From a checkpoint of a small transformer trained on Wikipedia: rotary positions.
Each number is 128 + 24 x the weight over the matrix's rms, rounded and kept within 0 to 255. Layers, rows and columns count from 0. Numbers have three digits each.

# layer 9 MLP up, 1024x256, rms 0.236, rows 999-1023, columns 192-255
123138156135123124147135142175159108141109053100154143100123111138123105127114098110135126118096203126155125169143133130089174183148112153155164150106118095117147139143110173102128148161127093
129104159164114152145094087090166126113109129123162126095092132102125108103142106117110098132130086132094146139082174137099129143126115168088150146132137153077110144116144135135097134117158144
139139124158137164136130096089144156111173138115162148127140134095125121135140135125122129135091137114157056119135111158118127115092105143111143106128112108130124141106115128114149123148128114
125141166120135116148092066116107059116099099123137137108144138123165139129141131108083046134124140126102114120169087147150079151149119123151142143134118144120106102109144103171112152152053100
124127093100119151093111110098113104137123140133136140187132142140138089123182093136178142201103085124119113177125097130129168139111157159148129171122143117145092144107108105123166151091095141
114105109104127118146128127140098157122133142143119154113160182158160147100154118103138133097098128117143162125147140159117089126127153101106122163157145105100087133111124150130103150204166148
156167130105100120155114170105149140100110098115157117130161145089110197105125138128141115119146144139088120126117163149105129140133159143118098113119097130160135140138090129115127122178126087
146100159139104116123124112125100150133122147095117156101105130109133149179171138125105126138145096131103109117097133144121091179133170119158107094157120107117162107149097136149121097155117116
153127151138122154117105105146121131092062131154095142126097141153146137134130133163098107135117147147119121103152118110074107138122138116123162133115128143153132144144101155139140142092124108
180101075102164126117099145137114138088109106118131135115149119107130131111127150122150096118119184128147100133162134110141131174157121130134115163095122106101116108135132127139154092131134146
152111121109131105124160109145163124148133151115132111077139083122169137157137143138133140102108142120121086129125112152088136141111142116094118129089160159136088110103114133137158118150133126
106078108104109152161143153147183100145122112123136129153175117151110121109149117136187102137178136168119158188104127086106121112097116123147133097116131124087084108179140181177134150103125136
160148139158096167123133137149143130117151170093117058140165095110153114127093107128118130129110173102148128082118089102124135126093158114147164133157110169126119116101168149166147190147131138
119122145149114180137146137129123147142104104120198102148140170134096140094135166155175185168115106165099113160153128136100080150145112122100127140117126093102145133123102145137182108135143118
122092141132096114156123139087126168131127124165172136100133102096169108103155117158088108120138113122089141150111147120119127118152117095129104163107125162130141124152084124104109143153081121
108133144134131135129175130101102100100140201100121129125120145110111144124130137093127094155153122110128139122139089108117158099074120148130148104158119113124101175115095131139138151152128160
115105133140119206126077127098096121152155117193104156104100117139109101125098159153092128116110126141197144073123116177124127133157139136164128100153124142124102116112127062123119155126100138
138147156082123143130138107114124193136144120134142150114121162142158152114135131107116098109145112117126117099175140129131110107139184164107128114103171118114126123068077092131115135137126163
146138130086114144132119131145149116110156133127159095132135133123108127121154134161170115136144126148138106132087145116115091089101094130065120096123096163127163136126107125121147137141091136
119138131148137119115151103082121108105175138122148162098102152099084144107188131165154070142112127099120123110152103132099091133158122131173129152109097116142080123172120146082130138120097163
091115150102134151148161111111127113126121108123100138179136163120164112131153065139132144131124146089139111113096175105060183139144204153070103089122161134156157143137086169152104108120124135
156125096150140117126131101142119114160160089122124146130133171122161117117123070117131148124128123151114157106096133133153163100170103108129157135139106091154116107070118110168110122145159058
162116132124120143109102138119141085168139143139127114118140098137107097144133085101112171089134124138129132123131116068120130187119134100145110103169144114136151103148117115131184178139147142
152142136103112183165157128135151140135102158166100146125172123169113134139117134151114113094150148128114095115131125114155139120109142136126148161168124101146151133174118160123111119127102164
115064139138166153149149113114120143077128119128091146138116171109108111150097065149112143120144146132138161139125134113106148106158119170123141159145071132105161111112116123092111116120149135